{"hidden_size": 384, "num_attention_heads": 18, "norm": "rmsnorm", "positions": "rope", "bias": "none", "init": "uniform", "init_mimetic": 0.5, "schedule": "wsd", "doc_mask": true, "max_steps": 2386, "dataset": "wikipedia_en"}
Each number is 50 + 10 x the weight over its row's rms, rounded and kept within 0 to 99. Layers, rows and columns count from 0. The size before them is the row's rms in percent of the matrix's.

# layer 4 MLP up, 1024x384, rms 0.0352, rows 276-324, columns 96-143
106:40 58 57 56 52 51 38 37 31 52 68 62 56 36 55 54 38 59 60 41 62 43 35 45 52 56 44 50 48 44 43 39 59 45 39 43 47 51 60 54 52 59 52 54 37 49 60 44
093:41 48 59 45 47 57 63 69 47 63 44 62 60 61 46 60 52 56 47 37 66 40 41 25 61 72 48 44 66 52 45 34 64 51 40 61 45 51 47 55 40 49 72 41 52 48 45 47
095:37 48 50 41 47 46 49 60 44 42 26 41 56 49 43 44 56 43 53 45 49 41 59 45 67 57 58 65 31 56 36 43 55 54 60 56 73 48 44 61 49 53 59 53 59 46 54 43
114:57 52 52 51 48 38 53 55 39 52 49 51 53 58 61 45 40 50 52 42 60 48 49 64 42 49 34 48 40 58 37 74 82 44 51 46 27 44 50 48 65 53 53 33 31 43 43 29
088:33 28 51 49 36 65 58 30 55 58 59 59 54 56 41 55 60 46 63 68 42 40 43 50 43 43 72 33 70 41 58 47 47 39 55 59 52 57 60 57 46 32 48 42 23 51 55 30
097:49 40 52 53 84 47 62 50 52 62 67 55 37 54 64 46 47 47 52 48 44 30 40 62 64 43 60 48 50 55 46 49 58 28 50 49 54 42 42 40 57 67 46 52 59 52 56 43
099:37 47 42 89 54 30 47 60 49 55 58 41 54 50 62 35 51 48 48 56 34 66 52 53 52 54 60 65 65 45 46 47 49 38 37 53 61 41 41 53 47 53 64 43 65 50 49 51
094:37 43 51 45 51 57 53 55 51 48 61 27 54 72 61 39 61 49 37 48 39 33 70 59 45 62 46 38 48 45 53 82 44 54 61 61 53 60 62 44 63 36 38 48 67 57 43 50
098:35 47 51 69 61 37 54 65 66 45 59 58 44 64 52 56 68 43 37 52 40 46 24 56 64 69 54 52 48 69 28 40 47 29 43 55 61 54 40 48 42 67 53 57 42 46 67 48
103:51 45 62 43 57 26 60 53 27 32 63 47 43 53 55 32 61 35 34 47 57 54 42 64 64 46 44 42 56 50 51 49 57 40 36 31 38 30 49 46 45 46 54 49 46 41 29 52
100:38 53 48 51 45 45 33 52 34 58 51 47 59 30 56 56 44 44 22 59 67 69 42 28 42 54 41 40 55 43 56 54 51 43 50 49 46 52 59 67 43 59 48 53 54 57 37 47
110:45 47 64 46 40 39 56 64 55 66 56 50 63 44 33 47 26 49 46 59 66 54 43 52 53 67 58 52 62 49 38 48 42 63 57 68 42 64 56 42 75 39 51 49 48 51 44 46
095:48 46 54 32 58 49 40 55 43 53 57 33 43 52 54 60 19 46 50 67 41 74 47 51 59 34 55 48 64 57 62 47 53 63 21 61 67 54 43 45 57 52 42 38 39 48 33 53
103:44 50 40 64 43 40 72 47 46 35 32 49 58 46 55 45 45 55 47 43 38 57 35 32 60 62 47 43 39 47 33 58 51 49 46 58 41 47 34 62 61 71 39 42 50 44 44 44
089:60 44 48 63 41 71 66 55 59 41 47 51 61 38 41 67 53 48 48 44 41 54 42 64 50 45 40 55 57 26 51 43 37 34 62 62 60 45 47 55 41 64 57 63 49 64 49 54
109:46 49 48 30 65 45 28 43 47 40 51 56 31 55 45 41 46 40 47 51 58 63 42 57 55 38 50 69 57 70 33 50 45 54 52 33 70 57 36 29 37 69 43 58 45 59 41 32
100:49 57 38 44 69 81 47 47 55 53 61 45 51 44 31 51 35 57 57 40 56 47 57 52 50 23 42 65 54 50 44 59 23 62 59 59 65 40 53 36 37 44 71 55 44 56 58 58
110:50 62 37 56 36 61 56 48 53 58 69 34 39 62 47 52 46 45 60 55 49 51 47 41 54 62 28 33 52 33 32 50 38 57 54 63 60 50 60 58 52 44 60 61 61 63 47 42
088:55 52 37 54 49 52 51 53 40 49 41 62 58 52 64 64 41 28 53 58 61 52 44 24 39 43 68 33 35 75 45 59 65 42 44 47 56 49 63 46 46 55 35 49 57 47 37 50
094:61 69 66 64 55 54 46 62 30 52 44 48 15 58 58 49 34 36 64 52 47 48 45 53 33 49 58 43 39 58 35 62 64 41 59 50 33 54 70 60 66 57 56 65 51 59 51 45
114:63 41 52 52 61 57 68 59 48 63 49 36 33 37 64 49 59 57 48 41 70 50 64 25 84 50 53 46 57 52 37 58 86 45 61 47 42 47 72 53 37 38 49 53 51 44 51 37
159:42 71 43 61 39 38 78 58 56 46 65 48 54 65 63 45 57 47 60 43 51 54 52 59 55 51 53 54 37 63 41 44 50 59 41 43 35 31 43 54 47 48 57 45 49 50 50 56
093:52 54 39 46 35 59 52 34 57 47 48 54 37 38 63 68 44 44 43 41 54 51 63 50 47 54 53 32 62 63 52 43 62 36 53 62 57 41 46 43 48 67 72 33 66 60 46 48
101:52 39 58 19 66 59 58 62 73 39 53 32 43 57 44 54 36 52 53 51 47 40 55 64 55 60 50 64 42 45 56 41 47 44 45 51 37 52 41 42 62 61 41 54 50 44 48 52
097:63 58 46 52 49 56 37 67 62 45 57 37 54 48 72 54 52 44 55 46 54 40 48 59 49 57 64 43 47 44 50 38 31 45 38 44 53 44 29 59 52 61 61 50 47 36 47 55
104:57 37 47 43 46 62 33 34 51 53 57 60 42 31 66 62 28 58 55 65 32 58 55 44 64 47 54 31 42 36 58 58 48 71 48 48 41 56 46 39 48 50 39 59 60 69 52 44
103:54 45 56 44 23 54 46 57 43 43 42 44 36 35 42 59 59 51 44 49 30 20 48 44 53 60 36 52 48 40 55 39 36 48 51 47 20 46 54 52 28 52 52 30 40 53 49 45
097:47 29 44 53 45 47 65 47 52 56 60 54 46 52 29 36 40 27 42 53 46 44 50 45 42 39 57 69 57 52 42 61 45 37 59 64 44 34 46 33 49 44 54 25 64 52 55 49
090:43 59 68 55 56 50 35 41 47 54 28 55 19 61 50 48 34 36 53 54 58 48 44 65 61 47 51 45 53 45 58 61 49 35 26 45 48 61 52 49 67 57 43 59 35 52 37 53
099:42 49 35 62 45 47 35 50 54 39 51 52 52 52 76 24 44 52 63 61 58 39 43 66 57 54 37 47 45 38 61 35 37 57 61 41 42 48 46 47 52 47 61 47 59 48 44 49
090:65 63 61 30 61 53 53 36 50 44 58 49 51 60 58 53 49 59 47 53 42 39 52 36 53 58 42 41 44 55 39 34 57 63 59 61 50 39 46 50 52 45 51 50 52 50 41 49
091:73 41 50 58 55 44 73 64 56 50 51 52 62 62 56 38 28 59 53 60 27 41 39 35 23 45 54 28 45 36 58 67 52 41 48 65 56 49 54 62 53 46 34 45 44 38 73 57
100:47 47 29 47 40 42 55 52 49 54 45 51 49 51 58 44 60 46 62 25 28 52 37 56 47 55 44 42 51 55 52 40 54 57 49 46 52 42 46 63 51 60 37 52 47 37 54 50
104:56 43 65 57 69 48 60 53 56 47 48 61 27 45 57 54 63 53 45 56 67 56 36 42 59 46 54 61 50 48 37 49 62 27 55 40 33 36 54 60 38 36 35 63 42 48 50 49
095:39 58 58 56 56 50 45 45 39 51 34 48 46 56 33 65 55 59 60 55 70 38 60 50 63 47 52 53 58 44 52 62 55 62 71 47 47 58 43 54 43 57 56 28 44 49 64 58
105:58 39 56 64 53 46 39 46 60 60 54 49 67 45 52 59 57 73 59 64 42 52 44 78 52 70 52 60 51 21 50 43 34 46 38 50 58 35 55 53 47 48 32 59 70 38 70 31
099:63 41 34 51 56 35 42 50 52 50 37 46 52 61 69 49 46 63 41 47 53 52 43 44 49 54 47 37 69 58 42 42 36 56 58 49 41 40 54 48 59 38 35 35 56 65 66 39
092:59 39 34 78 36 41 51 31 40 59 45 42 49 44 30 56 46 52 56 64 59 28 41 67 59 40 65 58 56 46 51 43 44 47 54 51 36 35 46 45 44 45 41 34 50 62 58 47
094:56 49 69 55 61 57 58 37 41 57 48 52 43 46 48 47 60 60 59 38 44 44 42 46 52 34 55 46 53 58 42 54 53 52 44 72 55 45 63 45 51 48 66 50 41 56 53 44
104:41 38 52 37 61 42 48 69 42 48 89 42 45 54 71 28 63 42 38 46 52 34 71 55 52 67 51 52 58 47 56 39 49 39 48 76 54 49 58 65 46 48 44 53 70 78 57 33
112:61 49 60 68 53 50 36 69 66 48 44 52 58 36 47 22 46 50 47 43 43 48 57 52 60 42 56 62 33 41 43 59 58 70 44 37 76 55 51 55 54 50 48 45 51 41 49 48
105:60 55 51 57 65 58 51 29 64 65 47 58 60 50 50 58 65 69 50 35 46 54 47 46 63 59 75 44 59 59 29 41 52 41 38 46 36 35 55 36 53 55 53 44 40 47 45 53
104:49 49 62 42 45 48 37 39 65 50 58 57 82 58 53 32 52 51 68 53 47 56 39 62 48 65 37 34 57 38 68 28 53 50 47 50 47 60 38 55 51 48 42 55 36 51 62 40
105:53 58 51 47 47 43 38 49 66 43 47 61 48 49 47 35 38 38 55 59 64 34 54 60 61 38 44 43 38 57 41 68 60 29 61 49 45 50 56 60 40 61 43 45 49 63 49 37
107:37 47 54 49 63 53 55 46 52 45 37 39 51 66 60 43 45 57 53 69 52 71 41 48 61 53 51 63 56 45 51 56 55 40 18 66 35 65 37 45 58 45 65 48 53 58 65 46
096:41 34 42 61 40 30 72 67 50 57 53 58 38 54 57 57 49 37 34 45 39 53 48 57 59 47 59 60 62 43 49 64 53 38 45 53 54 39 38 35 47 37 60 57 54 69 62 61
093:57 59 39 48 42 72 49 57 57 51 50 67 61 57 44 49 46 52 35 40 39 35 73 45 52 54 75 47 65 48 60 52 56 39 36 38 50 61 60 45 67 58 61 51 59 59 55 52
098:45 43 51 55 53 38 41 26 32 56 49 48 54 64 68 43 55 60 43 33 56 40 40 58 59 51 30 42 51 75 64 54 54 71 36 53 44 48 67 55 61 44 61 39 61 58 46 57
100:38 41 49 56 31 38 30 51 47 45 59 50 34 47 59 67 68 51 52 47 54 66 52 46 52 70 52 44 70 42 49 40 39 38 35 67 42 49 43 58 58 57 51 52 36 45 53 69
# layer 4 MLP down (transposed), 1024x384, rms 0.0353, rows 276-323, columns 96-143
103:52 77 61 57 51 48 41 47 60 45 47 55 48 51 71 41 77 53 45 58 42 48 46 52 33 49 37 68 36 54 52 51 51 49 45 53 38 54 35 44 51 36 49 58 44 51 46 67
096:36 53 47 65 44 43 59 49 44 48 51 60 47 48 50 70 55 53 62 57 39 53 51 54 45 51 66 57 42 65 44 53 56 42 71 52 52 55 39 31 64 36 65 51 56 54 53 70
100:62 40 66 29 56 24 48 37 61 36 60 51 64 40 30 54 51 68 46 34 38 37 60 51 50 68 65 54 53 61 49 52 57 51 43 57 69 60 37 62 42 44 47 58 49 35 43 47
100:44 48 57 50 37 47 44 50 45 24 60 29 42 60 44 59 51 56 59 63 43 59 41 56 61 56 52 62 52 55 45 40 43 46 52 39 42 59 36 33 77 48 45 61 44 44 62 48
098:49 34 28 44 50 66 45 70 44 59 54 57 68 57 47 52 50 72 52 31 48 32 38 40 67 48 42 53 45 48 41 54 41 68 53 50 55 53 54 63 36 44 49 45 37 34 45 70
100:44 52 31 58 49 56 51 50 42 48 39 50 54 52 63 53 63 56 49 43 28 44 41 40 49 59 58 47 44 60 55 46 39 53 39 29 20 58 36 56 51 38 40 54 51 51 45 58
100:61 53 74 55 73 32 52 37 59 53 60 33 55 33 50 66 45 44 49 49 58 51 64 58 57 53 60 58 52 83 56 51 44 72 49 61 60 34 66 39 33 39 50 62 32 58 54 62
096:38 45 48 45 72 52 45 51 60 56 57 35 40 47 53 50 44 51 59 42 55 62 44 41 38 55 72 53 42 40 34 37 41 53 58 70 51 48 52 41 53 41 44 56 61 54 37 49
102:54 55 50 50 53 46 57 55 67 65 67 47 55 51 58 70 41 40 47 59 61 57 47 64 64 49 45 32 57 52 51 44 58 55 59 36 47 48 50 41 33 45 45 66 44 59 44 58
098:66 62 41 48 59 60 44 50 52 40 58 47 44 43 69 45 51 59 58 53 64 28 57 40 38 66 37 63 46 47 56 67 61 36 55 51 42 67 47 54 40 32 54 42 40 44 46 45
104:52 60 58 68 59 49 52 56 63 47 58 49 49 56 55 40 49 55 53 39 51 53 49 53 44 52 65 55 53 43 46 55 66 45 59 52 55 45 50 46 69 46 52 66 61 48 54 44
103:40 49 30 53 57 54 59 57 52 49 43 42 55 45 51 59 59 55 59 45 58 46 51 51 49 67 46 67 69 48 67 55 51 67 47 64 48 36 31 43 34 37 57 63 64 38 62 40
099:62 52 62 30 47 48 42 54 31 59 42 40 50 43 57 36 37 41 45 44 50 48 83 49 40 48 47 55 42 57 51 49 46 45 64 55 59 42 61 46 44 42 57 43 55 58 56 32
108:53 57 52 41 49 58 56 62 60 56 46 45 59 45 58 53 44 44 47 56 60 52 53 53 44 51 70 42 40 44 50 66 38 37 55 52 40 41 32 60 57 60 36 34 56 42 40 55
095:53 31 40 68 55 60 56 57 65 26 49 60 59 39 43 51 48 54 34 39 57 64 57 40 57 45 57 42 61 49 42 56 38 31 43 50 60 41 39 44 60 47 40 58 56 55 46 57
103:62 60 68 31 60 74 61 43 42 43 57 51 44 54 47 53 38 59 66 61 49 45 61 60 53 37 48 66 51 59 57 43 56 52 36 65 53 43 37 66 37 56 34 45 75 49 46 55
099:35 55 49 51 34 51 54 47 61 48 27 44 49 56 51 60 50 42 39 39 44 57 43 62 48 50 65 59 46 62 55 46 59 48 41 49 55 45 54 32 57 52 54 28 59 52 63 52
103:64 53 54 53 31 55 46 36 71 46 59 57 33 47 43 53 49 51 60 48 63 43 60 50 42 43 48 51 59 46 37 29 53 67 53 42 58 27 53 65 52 43 33 81 38 43 42 45
097:56 59 48 49 57 44 51 38 45 64 52 64 44 42 63 49 43 42 57 44 57 36 56 66 47 32 56 44 70 67 49 49 45 53 61 65 64 43 34 58 51 45 53 70 50 47 68 40
096:39 56 60 34 53 52 59 53 58 38 51 47 43 35 50 41 49 53 46 46 45 43 41 41 55 49 41 39 41 41 49 62 67 42 46 31 45 46 59 44 56 59 47 47 45 43 50 47
103:42 33 56 38 69 53 49 41 51 78 37 51 58 59 59 44 52 48 46 48 41 56 58 57 52 60 54 30 60 55 49 52 45 44 52 34 58 58 58 64 62 29 49 64 42 60 29 58
106:41 67 46 50 49 57 64 46 52 46 60 60 79 36 59 51 60 55 41 59 44 53 43 46 56 46 34 47 49 70 41 51 47 51 55 55 49 57 68 54 45 34 53 47 63 39 50 66
099:49 54 44 56 33 68 52 64 42 43 57 64 38 60 39 65 38 56 59 52 51 35 41 41 31 52 65 46 45 68 48 49 50 64 63 37 51 34 56 73 47 28 63 44 49 71 58 58
100:61 27 59 52 51 41 37 39 57 69 63 51 40 47 47 42 44 56 44 54 34 62 36 54 42 48 40 60 52 52 37 50 43 34 57 41 60 65 32 65 60 66 41 52 54 52 47 67
100:64 57 41 62 47 51 49 40 40 49 62 49 35 38 54 48 42 54 46 48 58 59 37 53 65 54 58 34 32 55 67 42 51 50 41 35 49 46 43 42 57 56 30 43 56 49 53 44
103:47 55 52 46 47 59 47 48 55 57 43 52 54 45 56 50 49 50 54 66 47 60 32 48 50 44 60 42 57 61 46 49 57 49 46 43 55 67 38 52 43 45 53 51 31 63 65 40
098:62 47 48 50 38 73 55 31 48 50 68 46 68 56 55 37 48 44 45 52 50 53 40 54 60 68 35 61 65 46 62 45 33 57 53 41 38 53 78 44 44 70 41 35 48 36 56 63
098:55 28 52 44 60 51 55 46 59 53 48 58 31 44 43 43 50 70 54 45 43 43 32 53 46 42 33 67 67 68 48 44 67 45 58 63 45 48 74 42 61 31 59 49 32 47 48 46
100:53 49 47 40 55 37 44 47 48 51 59 47 46 52 47 56 55 52 47 52 47 52 57 57 58 39 43 53 45 48 75 48 63 50 48 51 44 55 62 57 73 21 67 61 52 64 49 66
103:42 31 50 40 43 51 41 73 49 49 29 44 68 49 69 52 52 62 59 52 24 48 47 61 53 38 55 27 57 55 49 55 63 66 54 45 58 43 28 65 39 54 62 59 46 45 55 59
097:40 54 39 59 41 55 58 64 64 61 30 57 55 60 45 61 34 44 64 41 45 57 34 49 42 46 55 36 49 49 48 34 52 69 64 42 56 43 53 43 66 43 66 41 57 60 46 51
098:44 53 55 55 50 49 42 45 50 66 38 53 49 40 45 46 55 51 30 52 43 29 43 32 53 31 48 45 62 60 56 46 57 37 41 50 65 54 67 39 39 36 51 46 43 64 65 45
096:60 52 52 49 54 46 33 57 62 30 56 53 44 50 48 43 46 65 43 50 50 68 46 36 38 32 39 36 45 71 34 42 47 44 51 57 54 51 52 32 67 38 69 62 38 48 53 38
101:44 37 46 41 55 50 58 54 55 55 53 52 56 47 37 49 26 40 51 51 58 60 46 59 33 56 63 53 49 57 56 41 44 56 29 60 53 60 59 59 54 61 71 64 41 31 55 43
095:41 61 40 64 49 42 58 45 40 32 59 50 54 46 29 38 65 47 49 58 33 38 65 37 47 66 44 37 55 59 68 65 44 54 42 64 51 31 54 39 73 34 45 39 60 65 60 49
100:47 49 51 67 44 48 52 49 44 53 42 59 59 32 64 40 60 52 61 41 35 56 51 46 47 36 66 39 54 31 33 41 57 59 52 44 48 32 37 36 46 37 59 61 59 55 53 38
102:52 56 67 54 54 62 41 48 40 56 50 45 37 75 67 65 43 38 33 52 54 55 72 49 43 56 64 44 34 44 47 45 32 64 53 56 41 45 46 39 42 54 43 34 51 52 56 41
095:62 47 45 45 45 49 54 50 51 44 53 59 40 53 55 40 53 58 48 43 35 58 59 45 40 54 40 32 52 46 67 63 42 55 48 37 54 45 62 53 55 57 47 51 47 54 42 46
097:49 49 54 62 37 45 38 44 41 50 44 49 55 55 53 50 52 55 57 45 52 48 50 62 66 45 62 69 48 47 65 35 60 42 53 66 45 51 46 63 39 42 49 47 40 56 77 42
101:61 56 66 21 58 45 47 46 46 30 49 69 50 54 76 59 62 58 24 56 53 57 52 68 50 47 37 54 51 40 62 52 49 48 58 48 69 37 55 37 63 29 48 46 48 48 46 43
104:67 62 51 44 57 48 57 39 38 44 43 46 62 44 37 30 38 52 48 49 44 57 56 54 50 47 48 42 45 42 45 65 47 54 70 44 67 46 42 49 58 53 54 37 47 45 62 52
102:82 64 48 54 45 59 46 49 49 45 52 52 73 43 56 50 40 48 50 58 51 33 62 69 48 53 49 48 60 48 41 40 53 58 48 43 54 38 39 54 65 43 53 43 57 54 66 44
103:46 52 65 39 69 51 51 44 38 50 49 54 52 54 59 50 39 61 53 61 48 55 55 52 49 52 51 34 65 52 48 57 51 44 55 49 58 56 60 65 53 49 41 54 50 52 46 44
103:48 47 64 45 43 56 67 57 40 54 57 40 53 42 43 55 47 55 43 38 61 45 53 45 56 30 47 43 39 42 41 46 61 47 37 45 50 50 58 64 60 53 36 46 54 50 25 40
104:46 66 51 55 63 62 48 68 41 56 56 68 53 51 56 62 60 39 57 58 47 44 49 62 46 64 46 43 45 50 44 47 61 23 42 56 42 49 65 41 42 57 69 52 64 49 52 41
100:60 37 57 55 39 49 29 52 52 51 37 48 48 49 52 45 61 51 57 53 45 49 41 47 62 41 54 44 39 44 51 48 76 48 53 53 78 59 58 57 44 53 52 60 45 53 47 44
096:59 30 42 45 47 71 51 40 43 46 40 41 46 64 49 45 42 61 52 45 34 58 49 59 38 32 57 44 46 58 51 56 37 56 55 50 42 53 47 40 57 60 62 40 36 47 53 38
102:54 52 59 40 64 47 55 38 53 55 50 51 56 53 45 35 42 43 60 52 64 71 50 49 40 46 61 55 45 42 56 48 39 48 61 63 36 56 39 54 58 43 57 65 63 50 41 38
# layer 4 MLP gate, 1024x384, rms 0.0354, rows 277-324, columns 96-143
094:49 44 60 71 56 66 63 48 59 53 48 58 52 44 59 58 72 51 59 35 49 30 55 50 72 43 48 42 56 43 52 45 63 60 61 39 44 57 51 56 59 54 60 40 43 50 53 49
092:62 46 38 43 48 50 56 40 57 57 63 49 35 50 56 55 50 48 41 39 54 55 50 56 55 37 32 69 49 42 37 35 63 53 34 50 51 52 50 60 62 36 49 53 48 68 48 62
101:55 44 62 45 47 50 39 45 45 51 57 54 40 55 42 55 62 49 39 53 52 53 43 48 46 59 43 55 60 46 54 64 70 71 58 50 73 49 56 34 55 51 62 16 77 42 42 61
091:65 52 51 51 60 59 44 48 51 42 36 46 43 39 50 50 51 56 47 51 57 47 51 51 57 35 35 62 38 49 43 44 54 57 56 50 63 38 44 49 69 42 53 47 63 59 55 53
092:70 76 48 50 43 51 54 54 58 58 54 49 64 45 47 49 54 45 36 49 55 65 43 50 49 45 50 68 62 43 66 53 54 37 48 77 65 57 51 57 43 63 50 47 37 66 35 67
100:36 54 41 69 49 33 37 59 53 50 45 61 51 59 54 49 49 63 36 67 47 52 47 46 46 50 45 57 39 69 50 49 41 57 55 58 53 39 32 55 29 38 44 40 45 48 37 44
093:63 55 53 38 48 37 50 43 68 68 45 70 52 21 46 55 52 58 48 51 42 43 47 57 59 38 63 46 47 38 55 57 57 45 52 48 59 45 58 42 48 61 44 53 52 57 46 61
092:53 66 43 52 50 55 47 43 50 42 51 49 40 67 47 61 58 34 53 35 46 41 29 32 48 51 54 25 46 57 56 64 55 47 47 32 56 51 56 39 45 58 43 53 59 63 48 39
105:59 52 37 45 38 55 59 44 59 46 57 60 58 59 55 57 62 50 52 51 54 55 63 45 51 45 57 53 49 46 52 65 57 50 50 61 44 47 59 67 54 44 54 36 49 78 49 28
102:39 55 49 48 42 72 38 39 69 51 47 36 47 52 48 46 48 65 51 56 47 46 42 66 47 42 72 55 44 58 48 46 36 42 55 45 54 68 88 46 32 39 52 45 67 47 40 50
106:57 52 29 53 46 56 51 50 63 32 69 56 43 41 55 45 48 38 42 33 36 42 43 43 43 43 46 49 49 53 52 56 67 40 52 40 58 49 51 53 37 71 48 44 63 63 51 53
089:48 40 49 74 34 40 51 39 17 39 39 55 54 48 54 62 34 45 27 40 38 44 65 33 35 50 46 59 35 42 45 62 63 43 36 41 41 51 52 44 45 36 39 42 49 51 36 39
099:44 55 47 59 31 58 64 54 54 46 52 39 60 34 40 53 49 53 44 51 47 50 50 35 46 54 33 53 64 51 50 51 52 39 37 56 47 40 53 46 33 45 51 42 54 50 53 38
094:32 45 50 54 60 51 45 60 62 62 46 56 46 39 56 60 50 66 59 61 48 54 48 50 53 46 56 51 40 55 49 53 43 36 65 43 43 51 66 48 38 46 54 50 37 46 60 61
110:44 60 72 44 50 24 44 58 54 36 42 71 53 50 62 50 45 47 34 40 51 56 32 60 47 38 70 65 43 51 44 59 54 35 49 39 50 61 36 29 48 66 56 59 63 64 45 37
105:61 49 49 67 53 61 58 37 46 53 61 51 48 29 27 51 39 46 42 50 55 56 38 65 54 48 45 63 53 50 40 57 36 34 66 44 42 50 59 57 57 58 45 44 55 54 51 57
104:53 53 32 64 52 59 59 57 39 51 43 48 46 40 45 57 36 49 33 46 45 54 47 58 70 66 49 38 48 45 66 44 45 49 55 60 64 64 45 59 55 40 42 40 52 59 45 48
095:28 53 42 52 63 48 58 55 53 47 47 50 62 53 51 59 46 66 58 38 55 52 51 40 41 39 47 27 36 64 50 40 60 55 44 46 37 43 44 49 45 36 63 56 54 44 59 46
099:38 59 44 54 36 38 57 39 41 65 34 37 58 45 59 51 30 51 50 50 39 43 51 54 55 43 49 52 58 47 73 56 53 52 56 36 40 40 38 53 42 38 46 38 43 55 43 54
118:51 39 68 39 72 46 46 56 58 58 52 32 33 77 61 57 56 44 35 32 64 46 54 47 70 72 56 61 47 47 41 52 56 52 60 58 40 54 48 41 46 37 64 60 62 47 40 56
148:49 53 55 57 55 60 30 42 55 51 42 52 54 39 44 43 31 59 45 90 52 38 45 55 43 54 50 55 40 38 61 45 56 43 48 50 57 58 45 47 46 60 35 50 48 59 46 42
092:53 53 38 31 36 42 46 70 30 65 54 35 60 46 41 72 47 48 47 38 57 42 46 36 51 46 48 72 47 43 44 57 62 54 45 46 49 36 41 42 41 37 57 42 38 46 62 52
094:51 46 25 69 50 42 51 59 23 59 51 57 51 53 56 37 57 55 55 61 52 59 38 45 42 56 37 32 63 56 47 53 47 48 54 41 64 45 45 54 37 66 39 50 67 42 53 70
099:54 46 53 46 39 64 31 53 40 47 49 40 49 39 45 53 70 60 46 46 51 45 52 67 37 43 58 42 32 54 27 69 65 36 50 43 53 50 48 44 54 56 66 59 46 53 60 47
110:52 63 61 59 63 57 35 47 50 70 52 66 56 42 37 53 66 36 32 53 35 56 40 50 59 44 71 59 50 70 45 46 60 43 41 51 59 39 53 42 51 47 48 52 54 62 60 46
097:52 27 71 54 32 39 33 22 39 46 35 50 55 58 45 35 48 63 70 55 68 57 47 74 49 50 57 52 54 45 34 35 48 44 33 58 53 42 35 40 49 53 63 46 29 65 43 39
093:82 48 55 41 64 57 44 49 59 18 41 48 46 46 50 38 44 70 49 47 57 66 49 41 47 52 39 48 55 45 49 71 60 46 36 41 59 36 46 44 58 70 59 35 24 46 60 68
096:50 57 42 46 76 58 59 53 40 61 43 54 43 33 42 61 53 35 53 49 58 56 47 69 45 55 69 55 43 45 55 40 43 43 46 49 50 48 29 53 70 43 57 57 59 55 55 52
100:42 64 30 60 38 57 61 52 55 59 40 65 62 62 55 57 56 51 62 56 49 61 39 56 51 56 43 43 64 41 58 57 36 62 40 70 60 60 37 52 48 64 56 46 48 56 52 56
099:52 41 51 37 55 75 67 50 60 51 53 53 57 59 59 56 58 26 52 51 66 38 48 46 54 72 48 48 42 56 50 38 45 59 55 45 47 44 61 55 30 53 43 64 64 60 43 64
092:62 52 43 59 37 46 54 45 71 44 55 47 48 41 48 44 29 46 70 39 52 59 53 71 29 33 69 44 57 52 50 47 59 49 51 68 41 48 63 50 53 46 46 53 59 31 45 63
099:38 42 58 41 56 74 65 43 67 49 47 40 58 56 52 64 46 67 43 56 36 41 38 48 54 51 59 50 48 39 50 57 28 54 57 48 41 56 67 30 44 30 39 58 67 69 37 48
103:35 40 42 49 42 46 55 49 43 48 59 59 59 38 59 43 45 39 53 54 49 52 55 52 66 53 47 51 60 43 62 42 37 38 38 57 65 51 49 30 66 64 57 44 43 48 66 50
095:59 46 51 31 37 33 51 44 55 57 43 47 51 45 70 46 41 73 53 59 35 67 52 56 56 52 43 50 54 62 55 55 49 39 51 46 60 46 69 45 47 70 45 73 38 38 38 52
108:41 47 38 43 28 43 42 59 48 46 25 42 38 43 46 74 49 56 51 33 42 37 52 32 53 52 42 49 41 67 58 41 62 55 36 36 37 52 46 50 44 45 55 49 37 41 40 58
105:56 64 48 60 48 54 46 41 66 50 30 44 51 38 62 62 49 64 27 50 58 68 59 60 52 54 56 48 36 52 55 62 59 62 41 43 27 50 34 43 43 64 67 58 62 46 52 51
096:37 67 50 26 56 56 59 43 55 33 73 44 49 43 49 46 52 39 51 64 43 47 54 45 41 56 47 46 58 60 40 43 57 49 42 63 65 56 51 56 52 49 67 46 49 53 58 31
087:66 47 71 62 55 47 43 46 44 60 29 51 44 61 53 51 42 45 65 51 32 57 61 56 33 55 54 45 41 58 52 50 37 59 56 48 48 56 46 40 43 57 54 57 63 56 59 40
096:51 30 53 60 70 44 54 65 45 58 49 39 38 56 49 38 69 38 64 45 54 42 60 50 49 63 55 46 58 38 42 43 53 50 52 54 32 46 60 52 74 48 65 38 57 56 45 48
111:31 63 49 51 60 45 46 39 55 47 67 58 44 56 58 51 50 48 61 54 66 53 45 41 46 41 49 67 61 46 51 31 59 59 50 59 53 62 56 33 54 52 59 59 69 78 63 39
105:55 50 64 35 46 50 46 51 40 55 56 64 65 56 55 60 60 59 34 60 44 38 51 51 50 57 61 57 71 46 63 48 45 59 54 42 60 61 42 56 48 48 55 44 55 60 52 61
104:30 42 51 39 36 57 50 52 60 54 34 40 39 45 42 67 61 56 41 58 46 56 62 40 53 53 57 48 81 47 54 45 49 55 46 59 47 35 59 53 34 64 42 42 46 38 67 51
106:31 43 60 43 55 64 57 35 44 28 62 47 23 47 33 47 42 50 79 59 59 32 52 37 55 49 54 50 50 52 41 67 43 63 53 64 51 45 44 30 42 71 75 45 47 54 47 35
105:45 55 51 64 54 36 42 41 57 34 55 49 45 64 58 52 43 71 63 49 63 49 49 57 44 72 53 57 37 42 50 58 68 46 53 47 31 57 51 56 39 42 49 57 56 68 53 38
098:51 48 53 59 55 62 60 49 41 67 58 63 41 56 38 51 43 53 69 30 61 34 64 55 52 59 45 49 53 63 50 61 42 50 40 54 48 70 48 36 50 66 44 33 44 34 60 46
095:47 60 41 56 48 79 41 52 65 47 57 51 52 63 56 42 47 42 42 50 39 60 44 46 37 38 72 53 48 54 71 61 54 64 34 48 46 64 49 39 50 59 40 42 52 55 15 50
099:69 42 44 45 63 34 52 57 52 53 43 47 70 51 50 54 29 38 46 44 41 40 33 56 49 57 43 59 28 48 57 38 48 39 57 53 46 61 39 42 28 62 40 55 46 51 46 50
100:51 57 43 54 36 52 48 39 53 59 40 47 49 68 51 51 71 47 42 56 58 48 60 51 50 54 39 46 43 45 70 51 43 42 52 48 56 51 46 59 57 54 59 67 50 38 67 29